Part of a small language model's weights: RMSNorm before each block, 3370 steps.
Each number is 128 + 24 x the weight over the matrix's rms, rounded and kept within 0 to 255. Layers, rows and columns count from 0.

# layer 7 MLP gate, 192x64, rms 0.195, rows 175-191, columns 32-63
[[152  87  83 124 145 107 135 132 115 112 100 141 159 109 122 127  95 101 110  72  83 123 110  92 136 126 170 135 129 143 171 156]
 [106 123 125 122  96  92 138 128 120 175 142  96 140 102  97 138 130 106 112 133 160 140 106  65 114  93 112 161 144  97 149 124]
 [112 157 133 179 162 108  89 142 118 116 111 184 149 122 125 146 143 107 113 122  94 125 157 137 150 119 113 150 157 101 109 141]
 [151 135 121 150 151 111  85 120 109 166 142 119 148 154  83 127 151 131  92 104 102 141 148 100 110  96 138 131 161 153 124 115]
 [130 108 110 115 167  79 141 129 145 148 133 136 125 143 145 114 196 124 111 114 171 119  96 128 119 112 119 121  94 133 150 144]
 [104 149  84 142 152  83 145 160 115 134 126 175 120 134 118 127 149 101 155  99 129 107 132 113 108 118 119 132  94 147 116 123]
 [116 130 111 100 131 114  72 128 127 113 135 108 167 123 154 127 143 107 151 119 149 109 187 122 145 123 123 147 118 110 129 114]
 [106 139 144 123 161 163 154  91 127 129 122 109 100 109 124 142 128 163 111 148  92 125 153  91 152 106 147 117 146 132 144 147]
 [ 98 122  49 136 116 137 172 104  96 138 146 124  99 134 174 111 107 124 160 122 128 138 149 130 135 113 134 155 113 133 127 127]
 [115 135 162 115 126  94  72 106 126 158 135 130 148 130 133 120 188 129 129 112 168 137 103 143 117 150 154 108 128 113 119 119]
 [110  80 140  94 109 118 141 133 112 142 127 108 144 158 127 158 141 152 153 121 129 133 144 142 184 133 167 141 116 140 142 112]
 [102 115  89 129 141 126 135 116  93 127 126 129 158 127  94 140 140 154 108 103  97 102 158 110 179 128  60 145 157 143 110 168]
 [105 144 148  87  94 100  72 141 140 124 152 140 153 131 117 105 154 115 131 147 151 137 100 128 119  78 140 122 117 135 161 134]
 [126 155 160 121 173 139 125 160 130 146 141 107 110 117 140 153 124 111 107 138 114 152 127 121 176 150 139 128 146 125 164 125]
 [ 78 135 147 139 130 121 122 167 116  80 135 129 116 105  93 131 131 112 102 133 118 113 119  98 113 157 134 155 130 116 136 102]
 [136 140 152 120 125 144 160 146  75 126 131 131 127 120 104 145 123 100 125 164 138 119 115 153 134 130 116 156 108 140 100 121]
 [ 81 164 131 109 109 106  81 117  73 149 132 180 137 132 142 127 182 144  90 139 114 139 129 170 142 148 116 161 102 151 168 135]]
# layer 7 MLP up, 192x64, rms 0.174, rows 175-191, columns 32-63
[[142 119 126 175 151 122  94 110 170  99 127  99 139 121 139 129 134 161 135 110 138  99 171  93 132 145 112 151 183 164 128 138]
 [145 100 182 152 157 125 115 112 154 159 109 156 147 147 125 156 118 134 144 143 113  99 161 110 140 108 149 108 133 130 123 162]
 [106 174  81 128 112 124 123 107 117 152 109 130 113 136 148 149 168 140 127 155 127 105 109  76 103 185 177 108 124 150 149 140]
 [114 142 109 131 160  98 154  75 130 149  73 114 134 157  92 176 146  91 136 109 115 108 137 114  97 121 170 141 144 176 117 118]
 [130 145 145 122 140 122 132 100 103  97 102 100 145 147 131 137 121 124 124  94 110 109 136 123 103 130  90 155 145 156 137 128]
 [120 134 114 100 122 107 143  92 123 189 151 116 151  91 125 120 166 122  85 131 140 117 142 106 126 132 145 110 155 121 164 116]
 [132 149 123  85 138 130 134 158 121 123 109 137 153  91 111 110 109 133 139 137  78 118 138 159  99 138 118 141 114 118 101 127]
 [158 140 104  99  87 119 159 166 130 162 123 123 129 142 129 115 153  89 145 162 152 145  97 132 150 128 102 143 118 165 123  93]
 [172 144 118 144 149 139 112 135 130  88  87 169 104 171 110 102 136 102 108 115 170 107  78 154 121 118 115 126 123  93  92  97]
 [131  94 160 164 108 144 135 114 109 155 116 158 107 123  95 115 146 142 138 135 114 130 133 117 143  78 145 139  99  89 135 103]
 [123 138 162  92 116 120 134 100 121  92 141 191 104 140 135 146  89 144 153 164 108 124 125  69 121 111  97 151 117 124 149 145]
 [143 162 162 105 122 115 128 118 135 115 131 127 117 122 111 127 156 162  90 128 120 138 107 174 137 188 136 143 173 131 136 142]
 [119 123 125 128 133 109 116 111 117  69 166 136 152 131 142  92  91 153 145 186 144 116 134 128  87  74 151 143 127 105 144 113]
 [185 122  98 177  89  95 122 104 107 158 107 124 183 101 127 139 147 136  98 120 109 147 125 189 128 147 141 131 113 114 120  89]
 [149 132 132 158 153 139 150 115 144 141 116 127 125 144 116  91 161 100  90 125 103 145 159 150 119 131 187 119 128 121 119 121]
 [119 145 117 107 118 129 136 110 105 110  68  85 106 139 146 113 118 102  89 161 106 195 138 109 143 148 117 125 122 152 119 135]
 [120 126 150  84  92 135  97  87 120 122 132 163 131 132 138 104 206 119 107 158 119 148 109 122 137 124 155 134 159 157 115  83]]
# layer 7 MLP down (transposed), 192x64, rms 0.169, rows 175-191, columns 32-63
[[129 109 111 127 134 167 146 139  80 122 112 107 163 121 115 177 130 129 121 127 135 137 131 158 167 152 128 109 115  95 175 153]
 [114 123 114 121 135 130 121 138  72 120 104 105 137 117 122  92 100 146 103 131 102 113 123 138 139 126 161 166 130 143 115 116]
 [127 127 118  87 188 111 137 153 110 137 131 136 158 137 126 135 123  68 119 133 119 126 110 118 171 150 157 128 111  91 114 107]
 [124 150 142  94 159  95 149  81 158 122 125  98 117 116 131 134 112 107 140 119 134 136 120 121 147 123 154  87  90 164 149 114]
 [108 144 128 140 140 122 149 156 115 153 100 150 136 136 126  99 125 106  92 124 169  95 115 123 102 148 128 176 109 132  86 109]
 [150 157 125 105 173 124  88 136 114 119  99 157 116 175 109 137 144  94 118 104 139 153 142 132 145 104 145 107 135 134 124 165]
 [116 148 106 103 111  88 151 102 134 111 109 176 168 150 131 159 124 159 137 117 102 133 146 153 120 177 129 130 119 128  94 122]
 [114 160 165 128 157 169 135 130 136 136 124 125 108 119  97 158 147 129  96 107 112 104 113 142  92 172 120 159 134 144 112 166]
 [123 154 115 160 125 156 117 151 128 155 167  96 118  86 131 142 160 133 138 120 155 119  84 136 140 110 147 193 181 108 110 161]
 [138 131 164 108 123 155 117 137 107 114 148 145 122 117 154 102 167 147 152 118 152 153  78 141 164 156 104 162 129  76 122 125]
 [140 117 133 116 102 107 104 109 131 123 136 187  95 174 120 102 141 112  91 128 137 120 149 117 136 141  92 159 182 106 135 130]
 [112 139 115 100 145 161  86 115 165 129 129  90 157 103 124  96 125  96 119 127 129  88 183 122 113 146 132  62 160 183 172 125]
 [128 128 156 111 109 135 153 129 130 132 120 155  89  96 132  79 141 132 122 128 132 196 125 139  82 108 160 136  67 114  89 120]
 [128 142 129 129 126 148 102 137 148 115 109 165 158 127 138 129 134 114 134 127 127 126 144  88 115 107 123  80 139 150  92 132]
 [127 124 116 124 153 110 131 153 152 101 135 119 100 105 120  75 129  93 107 128 170 123 121 119 120 154 120 136 132 169  75 120]
 [140 118 123 144 107 126  74 134 153 181 135 122 165 137 112  93 128 118 133 158  99 121 103 100 103 100 140  56 128 112 101 112]
 [124 131 132 124 127 129 126 103  96 114 103 125 141 155 121 128 177 123 152 103 105 146 122 167 163 133 152 179 120 251 167 150]]